Weights of a small transformer language model: 11326 steps.
Each number is 50 + 10 x the weight over its row's rms, rounded and kept within 0 to 99. Layers, rows and columns count from 0. The size before them is the row's rms in percent of the matrix's.

# layer 11 MLP up, 832x320, rms 0.0894, rows 723-763, columns 160-239
100:36 49 55 39 32 53 46 70 45 43 69 42 44 52 52 52 43 58 36 52 63 44 57 50 62 65 43 53 32 44 53 57 51 43 49 47 54 50 66 42 41 32 46 70 43 66 50 54 59 38 59 57 48 47 39 52 47 66 50 49 46 47 49 53 51 33 59 46 58 53 66 52 51 54 59 47 31 37 51 45
096:59 48 56 60 54 67 39 57 54 58 52 67 61 51 44 62 62 54 41 54 61 44 60 70 45 68 43 45 41 55 45 31 42 61 64 40 43 48 46 66 35 42 47 51 35 38 55 40 58 42 30 34 63 42 68 46 47 52 41 53 54 53 64 47 26 43 60 56 33 36 62 31 42 51 41 50 53 50 43 61
097:39 55 49 47 37 51 63 67 38 45 56 35 48 47 47 44 44 54 65 53 60 46 41 43 41 54 78 46 61 63 61 44 39 58 30 36 66 49 62 47 49 50 69 68 36 49 40 57 52 41 37 34 52 61 55 46 62 45 49 42 55 44 48 52 69 54 54 46 43 61 43 40 59 51 61 42 49 60 54 55
099:44 65 49 47 53 40 58 47 30 57 37 57 54 43 53 47 44 60 53 38 56 55 55 47 49 56 49 33 54 68 39 44 39 43 37 52 61 56 64 48 59 53 49 80 57 44 50 38 40 30 41 58 54 61 64 58 41 37 61 37 44 39 47 31 59 45 41 29 59 37 55 28 41 44 51 57 58 43 45 44
103:71 48 51 31 57 56 39 51 51 60 58 47 52 40 56 40 56 59 43 66 48 36 39 63 45 67 44 48 48 31 30 53 51 51 60 45 73 54 56 44 36 57 62 42 55 64 42 31 55 52 52 44 46 66 45 45 36 47 58 52 63 41 46 51 42 60 55 46 46 61 44 54 38 50 47 38 45 41 29 50
098:41 60 41 71 43 49 49 61 50 49 64 53 44 56 51 35 35 69 37 63 51 44 48 58 34 69 56 46 51 45 38 59 49 57 46 36 43 51 53 49 42 48 46 54 46 62 44 29 62 47 66 34 39 62 46 47 53 54 50 64 60 20 64 44 45 34 44 45 44 55 50 54 46 48 56 40 56 44 59 36
098:52 32 50 43 42 47 26 49 49 58 69 68 55 53 35 32 45 47 51 51 52 51 40 47 57 56 57 47 59 49 66 48 59 47 55 54 47 56 36 35 51 33 59 59 50 42 57 54 59 31 37 58 38 44 41 46 34 60 41 48 66 60 57 43 75 38 42 44 45 35 48 51 54 51 34 61 47 50 67 55
105:47 35 50 67 39 62 50 36 51 51 55 34 46 38 52 69 66 35 48 46 43 49 48 61 33 54 48 52 49 43 50 26 36 57 44 58 55 52 57 45 40 55 45 45 41 60 37 48 36 66 54 41 38 57 59 29 41 50 43 39 67 51 67 23 57 46 36 63 51 50 54 36 50 68 49 48 59 57 57 52
105:40 52 43 53 43 71 27 37 45 58 41 51 50 40 43 44 55 44 35 60 36 27 60 47 39 38 32 66 52 62 56 45 48 50 43 41 50 62 48 49 50 54 63 61 28 58 53 31 60 53 60 47 64 39 57 52 52 53 29 49 54 44 63 47 69 46 51 46 48 50 66 61 39 54 33 48 50 52 30 42
106:32 51 47 58 42 31 50 53 60 48 62 21 49 58 30 46 58 66 54 57 52 43 31 46 55 49 64 54 49 43 46 30 44 60 51 66 44 60 50 40 60 43 52 66 38 57 56 39 37 52 55 58 45 33 36 57 51 42 61 56 41 62 57 64 40 53 67 41 42 52 59 42 63 43 50 63 56 38 60 48
094:49 32 56 38 60 56 51 42 70 33 43 51 49 39 53 52 48 37 65 49 33 40 52 57 46 50 59 46 72 43 61 37 64 34 30 53 65 52 39 52 49 62 60 52 38 57 43 64 55 44 49 45 66 40 49 50 54 63 45 30 53 64 40 51 39 41 66 35 52 48 35 45 45 44 55 39 43 60 37 50
108:46 40 47 51 50 65 49 46 45 43 52 29 56 55 57 47 28 43 37 42 31 50 55 59 61 61 52 51 41 45 41 58 54 40 49 55 52 55 53 48 42 46 65 40 40 59 35 59 50 83 26 52 36 60 47 45 48 80 64 51 50 56 50 55 61 46 63 57 66 33 53 59 51 47 36 59 29 27 53 58
103:71 62 45 56 41 49 45 61 33 47 57 50 61 47 54 69 51 42 50 49 47 46 46 58 51 61 48 55 67 50 38 23 44 47 37 44 45 70 40 35 62 58 44 44 47 42 41 49 70 39 60 48 52 52 49 63 54 54 47 55 43 63 46 52 38 58 51 52 42 57 48 57 58 62 46 61 32 52 36 41
098:51 75 34 65 42 42 33 37 56 57 58 56 46 53 53 55 51 27 54 48 37 43 48 45 60 41 46 48 44 45 28 56 66 62 46 52 57 32 65 37 51 43 60 36 47 49 55 45 37 34 31 39 40 53 47 51 48 53 50 48 33 57 51 52 48 62 56 54 67 41 62 39 56 36 54 54 51 54 46 54
096:50 54 39 50 54 45 55 45 59 60 44 57 45 27 44 59 54 59 55 26 58 70 40 30 39 59 44 45 48 56 45 50 55 47 49 55 57 63 63 44 52 47 46 47 44 58 42 49 60 51 53 45 46 46 68 44 62 56 39 66 46 62 55 51 60 50 46 45 46 35 37 43 37 60 50 55 30 37 46 57
105:47 46 38 57 55 56 65 62 55 51 54 70 40 58 62 50 60 53 30 67 49 41 55 73 47 51 61 50 46 53 52 64 42 58 47 40 41 53 55 41 53 48 57 52 44 29 57 46 34 43 40 49 65 60 52 48 42 50 39 48 37 49 45 42 45 57 50 58 36 59 62 59 37 41 56 51 49 53 38 38
100:51 57 30 46 47 69 63 39 55 48 55 49 69 63 46 43 61 54 56 49 41 53 45 31 38 51 45 54 55 57 46 65 45 72 37 29 41 55 44 54 41 76 46 66 58 48 41 51 29 53 56 48 44 56 38 41 34 57 20 47 35 46 68 49 54 44 27 64 40 40 40 43 59 55 46 33 63 47 49 49
097:44 47 41 51 45 46 45 68 66 52 53 37 50 50 29 47 53 44 46 60 46 51 67 54 45 40 47 43 55 58 43 23 65 40 42 56 21 37 50 57 32 56 50 44 48 41 71 63 44 67 53 52 53 55 41 35 30 63 40 57 49 52 50 40 44 46 73 48 55 49 44 56 47 72 61 50 42 73 49 41
107:45 63 51 65 43 45 84 32 66 40 42 61 60 37 54 26 51 70 53 43 34 50 52 26 59 48 28 27 59 47 48 40 48 61 41 44 35 59 49 46 58 46 42 44 72 62 58 25 36 54 62 51 39 61 21 51 53 50 42 45 43 46 51 53 42 61 57 49 37 45 55 56 42 51 46 45 32 71 43 56
096:41 45 47 61 41 50 42 48 47 46 69 47 37 39 49 54 63 55 37 62 52 67 37 56 57 35 50 50 51 64 52 60 39 44 66 49 70 42 53 32 45 54 42 46 51 69 44 47 70 51 46 57 43 51 41 53 45 30 56 37 59 68 56 44 44 59 65 51 60 56 52 39 65 46 57 41 37 51 44 49
104:43 38 57 40 61 24 62 38 45 35 48 50 46 54 30 46 36 40 59 32 68 45 41 48 57 47 53 33 58 41 53 67 50 52 53 53 51 53 35 43 51 33 61 49 51 46 49 75 59 47 50 56 56 63 46 49 47 60 55 54 42 45 52 61 40 50 38 39 68 44 61 53 62 52 80 78 54 38 47 64
102:44 50 49 44 63 51 43 33 46 59 62 58 39 72 58 42 50 18 38 37 38 43 46 54 35 48 39 43 50 71 52 66 77 40 47 44 48 38 46 55 44 47 33 32 42 61 49 45 45 37 64 56 57 68 61 47 58 55 26 33 43 42 40 54 66 62 53 40 42 42 64 58 58 54 46 40 57 56 37 66
093:71 44 35 35 60 41 51 53 40 53 40 48 40 51 52 53 51 50 49 42 54 47 43 65 49 52 36 58 47 47 26 57 48 64 42 52 49 43 42 67 51 48 45 52 63 45 54 61 51 59 47 35 51 59 50 28 45 38 39 58 61 31 48 44 37 43 43 47 39 53 44 50 32 59 41 59 63 47 47 46
100:44 39 63 54 55 57 50 57 33 53 72 50 57 55 57 55 40 41 58 44 60 47 66 50 54 48 47 52 40 55 38 60 49 46 60 43 60 40 32 49 65 35 63 62 63 61 47 44 64 50 54 39 64 50 57 58 59 62 43 68 56 48 45 43 59 46 54 48 36 29 54 43 75 43 44 67 63 56 40 50
103:49 40 47 47 63 51 25 39 60 50 50 47 39 57 46 63 55 34 48 66 42 50 53 61 48 54 70 39 30 45 54 47 56 61 54 60 57 45 43 27 75 35 47 33 58 46 57 39 50 47 47 59 56 55 47 54 43 60 53 46 35 52 69 53 42 54 49 64 52 22 42 58 50 40 52 48 50 43 43 47
099:65 55 39 80 30 62 57 52 36 56 47 54 55 51 58 43 32 46 56 41 51 43 43 55 64 47 69 54 57 67 58 25 61 54 54 45 52 47 66 52 55 56 43 58 66 52 44 48 57 47 58 34 18 42 49 54 44 53 47 42 49 48 63 50 45 49 41 37 51 61 63 37 64 51 55 67 61 30 49 47
091:52 46 61 55 50 36 43 69 51 56 55 32 57 49 45 41 35 45 46 31 60 56 57 59 57 68 70 67 51 45 70 36 54 52 45 42 39 54 46 44 45 36 40 41 50 53 41 44 63 47 71 43 43 42 47 43 60 38 59 50 46 59 50 56 44 39 48 40 49 71 39 60 48 44 45 69 57 62 56 77
101:59 64 54 46 66 59 58 63 66 52 62 51 35 66 46 46 66 56 32 50 50 54 30 56 54 46 25 41 49 44 48 65 61 42 58 38 59 53 47 60 52 48 51 41 52 47 60 47 38 39 35 55 56 58 37 61 58 47 50 54 62 56 54 56 42 53 65 53 66 39 43 61 42 56 61 55 51 46 41 44
081:44 61 41 44 46 52 67 53 21 56 45 40 52 35 56 34 55 45 71 45 43 47 47 46 47 43 55 54 28 58 63 49 55 53 54 62 66 50 57 47 51 34 60 50 58 43 47 36 53 71 51 64 44 47 54 43 47 62 30 58 43 49 58 47 54 44 55 59 48 48 46 29 34 48 38 38 50 48 52 52
101:34 49 39 24 57 64 66 60 58 60 54 31 47 45 47 45 61 55 46 57 41 51 51 48 46 51 30 39 60 65 58 59 48 49 55 52 32 62 48 53 36 38 52 53 52 45 42 40 46 34 58 49 48 49 58 64 64 46 63 54 64 64 53 37 46 52 63 55 40 42 37 43 41 48 47 64 48 43 46 65
110:44 55 73 40 64 65 63 62 65 35 39 44 47 60 45 52 45 52 47 55 47 53 65 43 41 58 44 42 35 47 38 58 57 52 66 48 51 57 49 49 53 40 28 58 48 59 49 56 49 47 56 61 54 50 41 51 54 50 52 53 69 44 43 61 55 47 55 45 40 35 49 67 54 66 39 67 60 59 40 66
101:61 58 44 69 57 43 53 48 62 60 49 44 29 43 75 51 66 47 54 58 43 43 37 50 51 54 50 50 61 55 34 44 70 40 43 60 61 45 47 61 62 71 46 60 57 49 46 38 45 56 49 49 49 34 50 54 45 40 39 61 56 60 56 33 37 63 53 47 58 60 45 52 52 38 37 52 47 53 40 62
096:53 42 52 45 54 44 37 60 57 62 45 60 47 42 39 38 51 36 58 47 71 37 55 50 61 49 54 64 39 56 49 67 57 56 57 32 59 41 58 54 44 54 41 57 48 52 38 62 50 62 31 48 43 57 38 41 56 37 44 36 46 52 52 46 28 43 60 32 44 52 45 58 44 33 38 46 60 53 58 49
117:56 39 43 72 47 49 42 51 56 46 66 58 58 49 63 52 40 51 55 52 42 65 65 49 55 45 70 39 39 54 67 41 44 46 63 38 45 19 58 26 55 42 67 34 45 53 43 48 29 34 55 59 52 57 48 29 48 42 49 48 59 42 64 49 32 31 68 34 45 52 59 43 42 50 40 51 58 60 52 37
100:54 60 49 45 42 47 42 54 55 37 56 45 48 44 56 56 51 46 71 33 52 69 41 44 52 54 35 34 69 40 46 59 38 42 62 41 59 44 44 48 52 52 39 52 49 37 49 58 43 64 59 47 50 45 53 40 46 51 60 53 48 50 38 56 58 43 36 37 59 60 58 51 40 46 41 66 61 52 34 34
106:50 60 58 46 57 33 54 54 42 69 27 51 48 53 35 40 39 49 64 43 58 57 56 47 49 60 45 64 37 48 54 61 46 55 51 35 40 63 47 47 49 55 52 55 41 50 45 51 72 50 37 48 36 39 46 51 42 55 52 57 59 42 49 43 71 55 47 60 62 45 43 33 53 68 26 40 44 51 54 39
105:75 46 57 61 42 50 42 50 48 63 35 45 63 51 43 54 56 53 65 40 63 66 51 32 57 54 54 45 73 40 34 57 60 53 54 50 60 58 47 55 37 71 62 55 48 57 37 45 44 45 50 57 57 53 36 41 32 49 43 49 52 41 46 42 45 64 48 44 36 48 55 57 64 69 47 51 53 55 29 51
105:54 49 35 46 49 52 23 62 74 56 54 50 43 54 64 52 41 49 47 39 48 62 35 65 57 39 32 67 45 39 52 52 52 41 57 33 40 48 45 51 43 51 53 43 42 64 45 38 41 53 52 44 47 62 54 51 45 47 31 55 42 57 48 62 37 60 54 37 35 46 30 69 62 47 49 54 46 59 65 52
107:55 54 37 48 39 58 39 59 55 59 52 48 56 57 55 56 63 61 62 51 49 50 56 49 41 45 50 58 61 63 50 37 46 69 54 59 50 49 52 53 32 59 69 64 41 54 61 67 53 58 37 58 41 40 46 68 49 23 57 40 45 59 69 59 45 63 45 52 34 40 60 50 44 56 45 42 44 39 44 54
099:49 66 50 45 45 40 55 43 43 56 51 62 57 59 65 44 57 38 61 58 32 43 39 66 57 38 37 63 44 50 47 51 39 53 36 61 74 43 39 50 49 59 38 55 53 66 50 62 33 71 64 49 38 43 42 61 61 52 57 39 47 56 36 49 54 41 41 59 65 40 51 53 47 56 51 35 56 58 55 52
095:49 58 22 45 39 49 46 72 32 43 59 63 50 51 54 45 59 37 53 55 51 57 60 54 58 53 48 71 47 40 45 62 34 54 54 48 47 41 55 42 51 54 55 47 48 46 65 60 58 49 69 46 42 40 52 40 49 64 64 49 51 47 58 46 38 57 50 52 42 53 44 64 50 52 41 59 65 44 54 38